Weights of a small GPT-style language model, trained from scratch on English Wikipedia: width 512.
Each number is 500 + 40 x the weight over its row's rms, rounded and kept within 0 to 999. Layers, rows and columns count from 0. Numbers have three digits each. The size before them is the row's rms in percent of the matrix's.

# layer 2 attention key, 512x512, rms 0.0753, rows 193-255, columns 384-447
105:538521422507495571543476532487555480478453500579461533489526494492465540523479467462414461451442471516578462484547457513409560541531524486477450558435485502516537531448521509480552509559535413
096:457536525519497427495447556549501500536507546553525486417482472474458453470474573601514521485540481461439542420452546547537393526500526480535508534509500545531535452500491462546579505482442494
109:532593434558531526494568449521529531466498507464527469528504462485461516485589511530485518502478504495529512488559562463546467508549490518534503547568511504496504479490458548498513531500488548
091:474476521446444394513566411500531545470534518468506490466512530451498448458427511589575494535483505517460551567452491471527514551481533548488549548456424498543476488522524453509458596541519534
107:505526506437471488563495513562504503550496504526461460522518504493448484445428456497448526476444456543498544514485451517479535556504501501489447483507461474496423525481500465549488496518533466
102:499552469446540535451448552497493481439482461482633496507481470535523518466478475414477507528537528509534485531501474472415485520533533577561410580498493494521426499499528532466470469507518556
114:497527538540547580442524453543512508513517400537456435533468410452571488570526488450530524567469488548501484524450448478524460446516437492520549579508495506474499543573525450443531512556550503
103:500534497500482535491427553487559528504471528470486543517538493507517509454570531514456581484568490482439492553508503459545418499487525520472494495521522492436503463457536519497530532543541447
110:510504587452518555499515452541569541526531532472527504501508483523533449463514451490510547558518558482478504446481538538464528569479457503557450451476532579531492539494384571541482462490535556
113:493508455575472533512401520508407520553515525517546470519491519519559510443470510470509537427512481531478473562538481479545506519548505510520428551502499503509602551519547570489491418512515516
108:521461487434502469512584536503486499547428510447504493478492489497487514460591581449555535557470458483494540423488513559508473559517492535522547528510541568496494453511399500486533497579444543
100:519507491541484568487454588467433503517439447490487439518513489503486509580515524488458423436432493505513433522588425519531609522489551509431517506493504509489600574600455536463487435572492515
099:514532546485433486531419589506511541468480547579558521488558516508494532555437543505528460485515443473486463565457527532574555498474532456427493500523479505510537489463540509489515459476468469
106:548548463510513497433521517526581448497482473555444509553499463503455487490476489554545458459371487480536552473543474497507508435587557495506488536496457481475547501532488467461592576467497494
078:469467435518490527482544475497522503446456453508561435434505473506540539547540516472485523497570508542487475405460512492525436500504543417456533543500524526509456515590458545496476480502520544
104:498491523481420567515454533518532551521470568507492491461457557461534526472445544571483475467537506470530526563474487520495521509487506496559516541494544538517525472457472548527539495456482533
103:449467519527524534506496463551467556550474495519526467521484478481483482577579518480557567487468522480537437461488491476554500583532478496404604538475532617501489574496363506471611478565491462
113:555513496480469471534531474520574474544563493484542531492479518504450522542499464469477518520523506523468456431550532499487440448472454441583511457531479509537468429538527518531442512509518542
091:475556442523573436535522514499523553516520491448523508429498540477504475482507533516443528505409469442517455513426470565519549573558494523494516571485454388505495443519439448503508495495518507
090:554463454513520508528509462475684426541503518469491472503451480471514532495566511463480505466498464560491483447546484457478437540511466490442482516445544493469473504595451464559541501529507528
104:426477498488525529442488527456488518429514463515573555516442537586515484528419495431483447491503522525516591482508419550422474448472498456524525507575453470561532524549478519463468494485500490
111:490520496465491525494508502504547504554454447537413496512489487512427495527504488484506473538475512505472532461561507493506457521444507499520509539522562487493525461496505541445522550517496495
099:488471423500514460504551442500492482570538511549485537560435496491451470462475433517422528510466480581553495526574476497503532573521457508482449549467562451424584522408497578507500496509477501
110:490505498466476557489505466546521456536511540502532491467523475534465490523446500508439472474524539535525485464493521542481409551529484497471481454492555487528509480529499566516561474488508457
106:511486510480488562490473465400530427486509508446459545523474518432492498537580446498535452464457511468492476545557495524496575461443506405498504559518493485420580500521512554500478483503472493
109:420500479510515421584505487450484507484584506506497555544495503507522583510539554509507511466444555454463601487450526494489543527518457517542575484511532470465429513487426495518477563516496512
107:532479459494498463509522474451459521422485464532431590460563497477551500504530528426516539501452561434586465551506567493508425559456559520421543525440522491552438485508471451431529538581531478
101:550455462498515523541523509500462517553560548490490556546488538532510488440510480517556497453509496534457459469577551492475453484418491546588556493485501453521565525490447508478556459481400536
109:510414503550470490477535465451473418470434540452473513458506507522462494520572557413547503578492526450486484536532475529511498444457516520472547423518465555508461546573497541485499471476474434
087:476431470482472488490596475499493519483426540507500490503436532464515531528503498492538453540489441509511496447524396541507496470532488492489554519429440492454525484534478436540465475543503527
076:518580480490486510570535462484482525527526482500512531582467479460467511470408488506515457463492552454543585538532482558539450488517534628489487479492414453564548507462552478434557419533499519
077:453536453460489442469502528501543447475489504472572462431479529557488493504505512505492492499521512514478450493453515507488494491457559443502498540523465444565485477518527548496477483498510485
107:545495470548454534469516540567588458558457497477502459495572491499603460545451491581546472525547419504532475482562529508527418516490474500503474489469475588463535472487542461464492517511410538
109:476512587538524405494536556486486568477447531565478485437541555510425496528430581524522495429562511470499523423408555508520458525501509495502567459521495530512450545560423502529463538483482530
107:527462524404503547537470503520435429486528446535528456522416503500426467499481523475474467473539509457562489560527467433513494517513455514481428503500518476494407492467555552506495451498494467
098:459475438444464418550502429535450524539501482461523447424494473536492541542518522519553525496509542528466492365555460519521520526552449446427563474572525488478487493504397562544487493476490541
089:515498569471498556517507506512402559514565489424402499507522535538473426475501499525408512485523475492504472590514452473484524532522451521513458467522514495478471501478464534559427536530521449
101:486482470497554545501571435531485539486432541511531577499514507546521530536576512478510511506494527474552433362471516509494501552596520461531560600455495498443532516481384532443476511504534575
099:515518585432535517496463551529520510498578484507518556466470489537486495533468543441531447552534553446434507586544463469492508455398519566517518504477583587579517550536551477513484502488483448
106:514499553432475488608512477493468449501633447501471536548582489438540519454453508566520514529466405488504514504464477448523478543517412497507557404497431514451447473499437515518464510512470495
095:475468465430469516458517509487487464545510566538540445527538496456489445499518505439485458504520534467494476503440389465557461500529494491444482524534531532533452530519558497512524460486536562
111:488448508503555556514463488465516533516489470443503509433557535498505500491498526499528580510432477514533420500531506499506464525553524475502571495501538408499570550507484576501536488557423562
106:518550440410550487503547440552535510461453447468517487510489500522457470477533431514476439546437502508519486475514455450441415475561535485545543551576452501603490469576497515521525535538531465
073:471540508468521444483503526463523481474513495485583499410490534599480512542482585480499550462498555527445521467427496519497461532457480419502497500551513425562511508512496545510481486474474519
093:545480562572484494458458540468540541499408552509485537465541519504479485613540495486527478465492519465474427494527510506558548515433519504493531496503554591473592529517489464482518464469553504
107:530501506573509390502538515466543428464512540590512592558482510484490582501459472463513509427484493514562560515507551531427494504530501494487456567478457559507480488513464454474482512454469443
083:529504502442519557473560432524479488470508444434495550522507457473497481521568493493511437577524451487495408594610467464493559459527505527493468529450463508465552491474526473538441553535500478
100:467480565542525572472497609452532550469540546563525523426537520516496518487492545503491459526480564537488540556428420480530517511522519456508463491456534464510480440458544441497485522481464462
089:463592477518471475443509514505487492473497439545493390451459491541498475477489495572519593497490456515483558480432573550518417490567519467466474497476577496393462501449538520507452484488451507
103:499507482484426481507530494423507512476621506517523502542513482466481526507477435443500555475437485472515512568474519463534490489467477496539440475480447520424531541515550383444512533516518475
106:493507503507490552577446461508502430557512466485567503546514419450476472489453558486485472492506566500529478513491523526450517564509504527535503432505399443553528515518504536540554471524500520
102:493503508539563555487490512572529516513507521433492474479522469524543407531525446521491417551569470541537424488547494487485458496487553530505500577542459563505552486566425536486473509490513518
107:461478526542546503547387463505547527464485574523494479489476526485492535492508517501564484492558539504524532515469530468505481583437496567446454448561490467467427498404448484557514535480492471
089:494520570499521491507426539486531512444478573539404530450533515515561497557459531473474548517453484541511532417462529432516513537463444476494530454515552543519525478481469524543518582496510488
108:533495502525503512540485513500541470544479449473563467532463458475445544587486497512519494451470590520529519487540547479512485517476581499480499552495461463546572554456500408515533473432514486
100:555547490413482496480506521503463471489498540452495463458524520487506466495496543509466512498456499457467503518451521531499496566482448512440515421524561564448494514528469472458503543501468401
112:464466498477523519446477487516535573553407506503494483492534518483547577468548559571490524449496520508545541464489483414434499549523530517544544430467561541512475492524418516520495493463486476
112:474538481473442446529451482480493460532571488480515421482533476490500490498467488536518498513502489477486483531476545558494555486509546468568491424510472454517431595522564513487455500481471490
112:459460519508472447442500476522533430532542488457538451519446551479464447482506521577536427453418513468501489528547453554483525562517462533466518483548464504435538506475480482498468465507458525
098:487478532487525532504530502559489526476497578465486521486524507470565520532534479493511475523501438486480470498477492504533539500565442435500615507419509597478475432464453483530509532507531493
095:523552433439531522567466432507473473556497476480512506477548497478495500549505516503541483494494491446492509481596468483535501520497499537527538421472515469487501479534537497523501483510519460
106:525497509454496447458542477492484490507490496502529590529512544574487490561446562440467500509520509484441523454486435554513565457448519474456515487493474445503544558528552519492464458570433477
099:465462503523479582524445484526546524530502510424502396474491476434506524459545420434463541474555432569497466585603483440500504478428475505486442454487503539480468490450558477582515443441509449
# layer 2 attention query, 512x512, rms 0.0751, rows 194-255, columns 384-447
099:500443499540523506486572513520519460483457450510468482471453482575528538534450598451484441510454511487597496539510476472536507463463556501518464458441421535509490519511456492487491512436449517
113:463497488538493544561540461471501457419460496391487455475490533495515492507481520513512519531459512521454577461498533534475485477544436512528530483510491513485479468483542490484470449551573509
101:555527580468529506501519478491579470483527533428517537510465541469523510525515477460514487487516511589595536529507512571549437494539536540480424578503470567431501572471515562512555532502442488
109:558531478513508503526561476541501481510484513534479522407426444465520522464465479473500478562519423507519548491412532514541483508537514429477468490493512480503474521560496490492505498534490494
104:496453559520548438562551454481549488414483483501474506493510512501596470573498475509573488492508507540480446566569489389477538556438460544516528487564534553546501453474537433553494584428506516
113:552537421518565473521542496567504537505406550465471536450523543448518469481505424551560506480460485548523467465542557485429458501491550502532477541536494503501490483506483549421543497529521516
114:462410417542501467535503453506547487512518565435456538504495498516502461459500526470549508477489522557483549518463520454487575511470548529498479470505475515509454521482511480490547467479507487
111:535454545510467511511462453497472443589461497460464467521579478472490498606500488475515509507547440484550491473564519465480508552423488547406491486537401487555546503484431507465431464466512472
116:532419539542495479491535463418520466481455546510461516470490529502528532463511453500487549564471534507484580454433525469535519557560500510452538439515477516496516537519399553508492472517544465
113:456471527537532509438517503496458459435507458593427419494500500557441471467514554542553480590504523455514550553507555603565516505569549534451516558507448495496493450525520500514429488561481523
108:575558497541542525496448487510498499564521504531539436489484433543404536536490522489464437470470500508490531474506519504465458542544461480473572495486511475493471549443442596542507502510517600
108:503514483464472468562444552485485438538521512442442510503506483559484431477493571467450468502497449490452467531542469518482562507461484488536511473475471558530488518537540535524457479488470538
112:526526473475483475516580512465495484476441469504497477406499551456568482470570458479506529457440492525467436505462553560512523509554482531536519510502510422488438429515514528507465497511534452
088:452539524457511560486501534557544504548505490502447511516504420522467536542501561455464469463447517496538531472513538474475484536397446480515553496491467497433439496489441592519499445477458579
111:496492501445445506476642487433526463481475515520480531482512442427539512437506573418533435457566568506489464493512550509482578500511484518413480534429467557497581552562551513514551505506502491
103:407525463515548549511621505518466473509398490454478491422524525550498503559585556527461480450521486445470452517564496559485593538572500446517565549493522484503479441513500501476480433487501547
107:520395532496521542492553503540447492538575543523515498609569426494425474544424528488510518534499504510529533402402559406510466515420454475563445443506521508482500538508528459471474467515445531
103:441569539510474512505469497490489526476554480502502457529521463469525407531478516513521542581519503506481542507519511551461553586500521489557516449505534441443517528464482427549544524551523493
102:486529501527506521507434554577514454489536523481494490542464490481435529547510560484504537569464516478544506503504567546524543586468481494506493480547508427436436509459400508584425470491507544
103:455532539491538521514550486447475491545571458511450483542496583544507511554484443493506519563553517550486573524517515516438508480426502500548469518508556539518468506422443448565533534457450468
118:501486492465473504506501504531523459505482462539492442413485419481485560487509476574555495506515494520543484464449524530506419425472476420479516584541476532460550447435475550507496499513442474
110:483535465512459511450514547517488480500580460544512485500457501445440530467452496546540507596510504502547469406516523497546439444487542410530520553463507480486536468497517589451514489505515489
110:565519480523536516491587524491514439467518468511526539541533409553441474561542526453431423534517496490517439473528499458542493404487463500498503542501496457543478492521546557562525561533426485
109:482479480489442432510475507507489540557441530560571527511433547494517445479541526613491515364523504479520467452483548453548505450569529539502487494514437511547586464527514579446505476533454500
113:504501539459434530518508499545538591535461514475555488492574535427506439533506457520516512486510529558516510495488465493512439531529516516562473500463480402509516410523466451516432530519495535
107:464570516441574504596442459536610521557458479452488528494523539499468451527511485508491531502478463575514517511529510508475520601513487498474473543501498521447435515507462495484561415534487540
114:462467518590497503487540578464506456451478460490526451515510499548431495479468500434540522514565472444520550462498472513554431399524546468504493518548524530480539463474567553443481595483428541
107:523516463499468574472457486524446502578529488508508495562527468478447547540532534488460508500474501505491521478487602609525444519538483478485507500436447497499481472499468557532428454527436540
095:534539527516515601474528524574478508462514521550459501543422448513426478492497530537494496533495569509564535461509512513459452533508565494484509547507505548465539515447527561545484548532482545
090:489459518530539471510503478491501477439427466488481453471509536482481468498529431556505513541561502499493555491463556532558433497525491504496451526535541471458486499478506566531460553554499448
086:504522552529458437502457497406528490524563532456509513538519456488567492499471534406461459477489472562539508487535498493459498510413461544564486434521455486505514531489479511502551502515445517
115:475492512482496498459616463473529529450543518523515510408480564525597522480506472498605537490524518528454524452437570501486467523501495534479539501525510461495487512534445542533453424455573419
117:473510527531542484528477546517448483474494466558466447462494540555455456505541522443473499416481510452541512533508431515536530519440512502505494475467518530430476505448546438496501511420532463
108:475480479496552426547520463442436477437463467491483490469437574487531539473520477504471521490517501476454549516514520456553482522521453520500487477519522509520481475497507485517454524519486424
105:484502516457516570498479461490483447437517427538537465426476444570487516528524556535492476500433501514486526508473487516489517502464421486514483499456450491494523426487469487494460454543464512
100:569463481505543499565552443433451496481457479536563505559488537553481453521457462455521474461503500538453535540461448457523499488564478490470484478513527502575529481491613350450601532584557474
108:485500515495526560479587547529465531532506463565487483460534498494507437450545548585526468529487517444575439510520473501432537514513519486502621485496470501549514467467497535466442533495451494
112:547495496464529476537484465534544518508423506398490500491531495459531523489517406497500506467508470528470504516535506501435464499495492507529510488507502536548525535517452485464473514466476541
109:428537489470473548481503515469503503516455418626485498512516508491401506497513496457496538416439531490568533525477582513547453505521461485533476561503459513546460440502522468546464520512540512
102:554482481493482541502477514504550534476511526464498538506412470477528561501510599625481603459482429425518500459558618538502523448483526551514455501513501519458533507463473488559484505494460503
110:454536498521444480460431492554372567540571511560498529514417569516466479514528600495455436473500443354533547468501529451543481496456527558531492521500522616545504483473512512528577496494464508
108:513543508455536575557578500505421426471418449493515449449486527471563496557526399527556462507454528465439547528541523530515577546548473529554466525491540572473460461481524364492579572520538493
079:513532578516480524489464512472507445569494517450465493544553374502509510509446550370489472512532501489507525496504543500514570504420508538512495455503427490434507540505453469515523517516464533
096:509526487484440533455485531499485433607486525489476470471544455477465558517492556468491449475537493459533432529521472501469584531530487509411600515445409497524549549512437625551512398429472546
108:377486467516547483522527546521520534481418528521414489491527518475564564459525414514509581489499439513523383501463498505467505502497526482514533467509510548493486474591421526429507517492504544
092:482438499487520537509507460479466482449487496486478550489450567540524496452525445573525550489476503541437461520520505547446479495542490503522544509571510526585518459457588463499418529512494494
103:467588448414455485544464518500473495523492468483496521529460482515540511443508569580500468510628590443517453512491487521468519448477474517535522480517516494468500547485593470501510534527560475
102:501521493573501456552468496575531452518522480564465455491537456582538466491405491512475482619466517553532540469487441470568488493446527493445512488463485478498454524572477460471486485532503447
105:550539487512490530527491545515525528558434554542503447564558600437534499498460511421521475504465531548533484509395548536554474555540464505486410471494487433478429493503414482522464417528540569
109:498480487536520478481540588435512422460515500564494527463551531493484452476570511485444504516458506430457457483524556528528483549496503510504487500564472517491441500475568527526450526504570478
101:472510477505542496524526449450505517483552409485519556462479611479483478527514506536503514490533526568490526501534523440457489504455475478532565527529548488553486452485513492532557457491470469
112:444502512590530524507503453532560494525510481448479557493527500544550561547521527477531483492439528538478500542556502470474577491402506483462470510515501562436512478479470447577486417383439451
094:589548531482433544469509493476496438579490555442489540499529461454554549546535519364513510441418473515463470478503520448494548506481491547474542506443447481523498513542446486478541431402518508
112:474501514513546519498514524479558508421488535490452511436468480458546485537515530508500517509560520484424434515520497545528508457468555515430494528540549535458511508502468545542481444496447504
107:512490524564484482491484523490535515472566560448541521577510515515544534518465613384516498479519466557453477510534494498524512466524528524489459487496524494520451490554493398492543465499454554
109:494496520462489486447461452466516485573513515503452503501577474455486459532526511492562504477513472428509549499528458456466570551487492498396525456446477541527516535528441492494562516512499524
117:544501562486429498487518442507547534478559499500546534519551506494492442501431512393576555405520497527469449454560496487537443517517477532505410429511527510508517479578588515480485466476581522
111:453457493566478459510476491493509531482546523504509485555486475461483466489488554554514585488459445519531442536463516501478528522500573517472514441522514586572490444493383459435496530486535509
102:434569468426459575455554541502466548522481444526469478503519446435485438563543515518474502573501490462519516501501433568413520498499480476505577531482508489572554512532538496470494477528502543
105:528526526512505547524535506550549456510512482442496491510498467474451468492492553476508515527481517495478555478506516505465493506537446528501444491451456508509492459581527501541463441514483552
114:487512504412531523529434473549534445493549489448484461504526503552462528556467455495562513626517471483436516470561499488536436545493507457513485378483457538484431559425461518498423561440505504
103:478496433527448512517502504487460428485487459498503533518471462466505542567474566483504461524494528494466539499415527500515505523479462457457517495539526490474495480498511527508528443574509548
# layer 2 attention value, 512x512, rms 0.0663, rows 192-236, columns 384-447
101:467480544456496467486445511493484583526549470520538515544455524514537465514531442491430457433498494435460482520450486457487492468485500593521434514460486479403440463511541493490543484550487492
101:491524526500497525505559519444536512519520472608501543580466451495513554544591514538544476556525522547493457518566550515542521521401511492497551516497530536466562490531510432475499520491531501
101:465492576477472457524481524482540518515576497501564495529467454495484527554508441644486472621479550522498579464578532438499584535501519524480569458501450439440480533488441509529527469435485486
101:545550513522475441562533527486499413488485569588486470464529483519416477479510492509520510522439565505423550478493512553566471505477501519533430494431537510453492544492455476551528532506478554
104:575474571594527525488478504530418495516465473485491435493615474479523512473460482500493411556562508531590539505437550503528589452488540478534505564552482533539453494529505463514499477463448518
095:528548403464475502550519464487553483473518555537487415541470508494549497530531443519482499566515502530396455551542449457524462477487486511450450564530472424499468422523453549563498489547568464
096:550537504528475486438478460590499452507527568397491542519460499521533453457509505470489484405477538526598540597463445554441474525503487494492519536476485471482498544511499542555497529449449487
097:537457522532436377589460471555421486498561499527529565597421474499538438545470547461487488528519466490497538447459505499445524480512554491519403571507485546510489451513463504516534545456506502
099:523507483564427505454497502543483449493427441560416442490531560493442513481489473426511543443542473469426460421489529488491494538457499499487533512456390527515539511512520470563530492531478455
103:479450454521496521472446559488556456460562468570520442488552472486497479442551483502506476538499474533561553528500552456449482473459499473458448582462492529535458522536472472459507473484503437
097:495478424362520558502469510562513452465513449493436555578564488507495544478554532525527500553470469582499558492516505505548500477520479422506410506489413505454492521481486504432472446548445505
100:537460560531466482521491486450485450530457466615530519474509545426485496441470472520512460448487454455536503503395520511515463572440582488551561470488525519513551579526544472474472527510490482
098:501422465495537590480501496513468483488441496501482485534463466467475524463484467536532497548445467499588504427544531552478501484536502499467456497518419509461538537502461485479539452532479518
101:559536514498499580532509462454444505435474617459572537539578500460517524530528515492565451534613497510493511489401467513492506473502443518555444499470564498491470560489454507509485465549485587
100:539522516567492576507507540497511503456454517463523430574510507463520489455519549525517496524487501565549436518559512453517544444423524480550464525507429480575565499532399516409546491397492564
099:502474544555382509498502519407543485500494500565438519472438470438468528469516435462489531466535552413511443500490509465484540494466565488513548431543540496485498498544498534505481434495563506
099:566525555510491478484488588460527493537491483457471501494457541538470506488532492480486511533520500490532546476542436475431518477512551511514498487450419440529448503475545479527474521436491525
101:518506505490427533554534494476585485494515506509516478517555498525429490474522494465560523549524550519468526479527486545458544492443501409452542489488494513575503459536484520484506520511451481
102:476503429576542562448462496517509465511517523504512494522543486486530454512492463466568405454503494442512515556514469515515504456455558535482568428500510548488559527521485534420441424507519502
105:540460586553519539458505504453473544512454415544560385509446576500460439471492454501462398416450502490440374498458553478447530540462467549504540513540511515560525473487527473462452502471551421
105:438446477523492508528531502530509510466489493566516563489525444568557536515426506517466477522482478511505459539485494530515540577524541485497534571533528468543516506475546511456556442548511519
104:430447476472536454516427469584533526513445507509468473484458464500502465502539444539537462427485424507572529520515555470496509460519505480458540480550515487500483453511505564522526506537530454
100:474504520521501501511591458472490522504430545564409477508474530514500477544486583562464503475478532512515428544484487531523531407482485560489499439500456505476514419496503504474509513527507560
099:467527513549541433467565484454462518534525522561440488463425508496462452438485516523394494514532504519518506544474535476513480468493500476542504517562576483465491480507529441433506461525595459
098:512506477465456451477533518465573428541513485490477571612481510539479493462547478456471521605505500553538535445552564473449511406433526450492401531469526527507539552533534468540449545517556466
111:501481471505471511468535474468536498522523488492422496541418535431467539475496443426505523479427522606443501495458451567545484486521449413510463463547428482458427551415509528529525489508533480
095:490551504506526533567486517530514505556544577546533442525475493455493488540525491523489507463569525506502538502397553510531511543586437523517432559437520477441479496541482560541501429555520504
101:503459552550460487508505508493485460451487516529500509521551536455519517522428557472509535519549550518517567509500459489429525478547495514537469461501513543490493433487506478498503488509450483
097:487437497479512468549535514509518467529446463480553441505458491533475478465490504456495545519564532507488476454573422529443443483538500538506442491457512496509467516479491487575538512448448510
102:569510440473565546539492523482502495580544469463544519507490444499457468515544508468573547511514467454461530550519481445513445407576520501486553542458483536525422545533494579476495538494502506
094:501490426503518598473493570587522493497434414476524428514570524530481525489534429434500556566545562525484472575439416511428588452510560483429486447501448511480507504479463506522474542461484565
100:517465553505456501496456466503480564513481441468511478477494546561514443525519428528495460513483507394530472526482457493539553467520487527434567474557498566572543511536449440481483490513516569
103:508421503584534547527459520493503411439518491574495544455562499540476487511430473512535481518510405487500518480548430512559527494471510464489510507489490499540582548565438524457540464564476437
103:525488482483475504471534505431523493570491488502540614400509505465513479473450507464482448519522437481524529500430458512545505414448504496529536501580543496549512484590564421466497480512541473
102:498510503493462427534468528535493473532540537519496516544501474547503553568465493470512484493526501432480438527536572498460549442531517448524543506463472504583504485488499534532451521405478441
101:482445497502489539541518420477563447505507532428483584512504586515465500445500470488526465546416459485467511497493473587544482507511463489538429473473484459433516527428551469530494531451530529
099:554529459506441562586489556480559481500490545401527384490518507422467526507511484508517512513502556517545503453456492469481517556457473466542531488461479472447510569452485457555432405491491563
093:446508508462493492512545466527569450511583463506500577570476496488522539512460529513511517517433545553522524526488457517532505536411510571479500512502477450512439483513520505494466530477508443
099:537518549568435488420468536546524528471448501425541475457487534497598494525485494428486589495503501501481492568545502514540467545547524490550475487468536540552463521451493476564509521468488552
102:499461527534452503529518551540486492517527489520506466482510522477519485528517512494544570478508564516474560464479390513480563489512472438457455511591483531472382519543423461513465544462478541
099:453484464496525495464457524556433474553530539508433480508506480495520485588541532515491475529446478567483503473545567451475570532435558493493531559490420501604474420582482561453446479526564461
096:527499513503503507414511513494495516594477492541507484450472515532530462567493562599491476496440519523512541523544464527515544499534480503470512406557462472588477497414491505450523435551489507
109:537528514546501500453450586550533437453484523497492488502443446483404576539477578496479433575474531493554516526485504499512508547525459420592545511550417501534441511429416472477536496460474530
099:518533478563424535533493542504480478465537573493505494482559450527544534560508479441505443491551486491510460467443432509530571505528485496467512500503444518501426519460433458481508440524502525
101:524471465456437540544521500451477455550525577532648539469538466500533559534430508513508515465499500513477504525465481487522502397449482539504469480533530504419450471503459505498544489478507456
# layer 2 attention output (transposed), 512x512, rms 0.062, rows 192-235, columns 384-447
095:497572534493463503436496511511438472528461527470537531521452512486514492470428498508481507495449529512499460470596508519529499530498480521506530525504477489506539553479558525459504547500433504
097:473523541540482483461541473503496453429509506473492480501493499557463448468463507448471506511531457474550477514498456507470551474577471496471480499505499480462522500496561468469564506517552472
094:466497497476507523491460591501421510536499487502471557470585532511549451591500467459523455486488467542551418544465481487545450500509552522526450504466485546527471497496579529510550449520501502
097:439518510518492465454505522488498541543499573516556501557446510503561464461611467470502455538499465491495479448490562521461434556481515554551527465510524529493514576461471541531487481534518418
092:495477525490509512479480540464556486517469533563534524455506481488473531512522502492544559516479545477513471456490456479562472531551517536519510500489448476502474427480500515489487482507497550
089:439443580482514519543593474526503472455497537422477487488509513488544492466528431523489529510492464524555609511485515550556405485493516524478479470506500531475546518454503539464513544515433434
088:497456547508530513524550507454512482512469484593441614504519429504544472521490494501467467482605429413452596488530556425572524464511463525500472553469492492513495546471515548501435460466539543
092:526509513450581509457473549467545464533447466509441542421553481583515506494424430482506487547498497514490488511519467466493450478483495491514509448500472472502506443522526465509495440489559540
091:505457483490412473586545461484510572486459510469500552535518461465499521532480519470488481479467509515486525428490603518544511452458483495468461461501547467469521453529520505476546487492518530
096:550576500469592448547525544445411504485421504501486570436464443522557518520548506560480460535485512376410420494514490497523550530481476597510492545495491500490565518473521481492525502503517473
096:455543556537499535562578556473533508447527499529464401431569507414522524557487465503552520501517490481469513512530407513531451506494550503414476494489456548461508492517486524508512475499454511
089:545530512460536509459517500497455473538469579473515560530492547500499496541486524565468502549560522474497520489567509460485481496550474442493455436435435542485503507497439484555535461378466466
092:575521520498489435480494526493498463436529487510545579559588539425567543476509501474499490522517496546450564482472461519467467515510478501487530506516498476463434515466484467524502515459533538
094:490439422482465454538493482514621495454493464471522543527484457529516518485510498502486505539521439466504478532501461539454474487506565477540523501520484535520424480459604482508415505490449473
093:350501497466461502513444509454493568505530521499463478436533458532501500529465428459456509507579462506436505485464530558488521450488521499475482523542463546488431387536540521487489511503519466
088:481541506512512513439536522455495569499537475503499515527510571606483458443453538508593485585516522456422402528459599526544496512520486485488511516458498548473473454441517441561504470464523531
091:451463500490504562510468450450496482516494466508486564472452480471445475485517464496498494604451501493520461514459487511549522511456498458559531505535509402464500542545521519488497498583536553
093:538466474546548487487491483518441426458473452461515502432437503475523519477506442527499493492563494541549554430434435486500538465547493486452487509501481524466463551524450429470473496482459474
097:490545566459470507526528508474438543417475479493512392530491502573461538485541488518437553508455484462470498449540511531529494506510508522486567467542537542509493505508538532507533523545539493
096:490467475562423495467541513526476527457528584528468476479533409470536476494535544436537555546451487489473491558553519515515525553450462444571453556452479452399463466471524513506519459539534507
095:462558490513526478481472549473467477509576498464502522528535516420431462506472537537526553462489547467593511447547549552464471425477516580507439456437493504562431469523554458540386529527418480
093:473535494510490573531533491562471506486530522484571528481480472501489496541417513525524529494545504464491522516506477456500546431447495539530519463486486456489519494504444492517471557554493529
092:472454492534474500498450493479494582529541481454523467570480438481483453435495459479507508545468508522536551454529496454526524515485516471524486532486526463520489505457575550467482567533547496
095:443480540468460565543465509583478522509485550476512534610477510516443524479557483541566496515438516449443490562489528518557545526386495499537469524480479452470507570555486538490543525586425456
089:536497484506504607558521418525502467504517558497491495434485465549504504473469534478431476505467430469477530555448505518456477552478422531530512515520530514545436544548447501448535452454493445
101:448512534479464450571543563517507461409486585439484492409537473548553505580481501461504544618442510436527489452520544533450500547427547502496475464444520552464490550554523468480515524464467517
085:475489549462522519510476557559460498488447455498516505508548478519517500459509530479483481450451508434445492532499467581486519538548557515460550424516484581571538501389498459478491562438512472
095:444630469504447401472520481496505516506433543516525495482480500539566472492549535539471509459503574522473540449488481531525511485446494480612480455524498448540534468488542459466552507553510579
092:467526446572427506483457529460492519434475556518491554490517407547542445510488544434499568444502467436598518561483525540569540492478529465502441530546469473517435505483544594512449588513522545
093:386504500512548481536473552525519440461443547513511447501526537491487554549497529478510497463535477443535506495464479527496502457459534491475535516521493523541469463537567555477489491500570498
083:513514531511456492514552456406506527500508581512451454441480548518533589538548430513480423420538520483496459532555539472461446555553446493480510493521524486528515552476567499457502520467449534
086:529482515567507521521424538582458430525458523442459533513421456495525472448417547447544496479526470528429480557508550583426506476534530549567522499490595493495475406479513496559529414529510472
094:537545537515451496478519522567534460508547595552519455492490375474495541514502422476470527522534575557423462554547551555523523448442530501472521427455511468513547502471519498513472461482503455
096:518519511448486488507481500450430568542478447512511378598513434456458515562514499502508429482530564477516490490453498516492507478485527431483524516436466466455505586461441536528472478486438518
089:445553474454544564525525501466500512492454415456493502471475482467467508439588589560524474496460639539490489490501438513508463474518517563449419528504542422520434419519483548446530542507546552
093:469571503437538499493471573604406501457517553495466511433438451495537468562540492519505456504525585468547445429506579459444512532490487580528531482523522544426487567473496512482496553422504467
094:494476504514480505437551443541499457504430517557453562490517503475523487493513453399486539476491495532409551496520552546498508488567453460573546548530456512485475476450479482373593559510466428
093:505517531570466435460431475494491513514435508495549489460442539601477515459465487447556509542492484535495491491527510494489509478545539547503507454535501505437448485415487508529486560494491550
098:541498644514498527520556509451536525508524564603452538491470464500547467487521479580495450484501462446499483468433510532482541438461472438414522485531524469493536495478495555534500504505469458
091:481550489497532452461528518544469517508486550489547420471514488575517444497534486432507504485510531534553494538538516535538446482505478472518513584428491559474618497447591484498466376483556453
097:474555540489493480556532471481504502428494478514548512524513564453449498509412447447532495531477524461546496528425490460516463499550483514477466486472586548490494507488574410498463572458507482
090:524519488489534517575551462496468560437567510472499465472573478487475506522533442465592517539536416526484460454486564436522467477486602444501463534526514536504452490610492470486497543501535557
096:456494537460471514519480449521567505515461512377471505532608510440513527535496480421469538438511557485489499542502514578457477478499544506459482452458511523507405382523524444514485538452558438
095:509450507471505470517552451501464540455464510475535526445493475536508553415573456508576614520517485495484504529414552534520478495487440499442457525504484498549448462509501476489455480526524527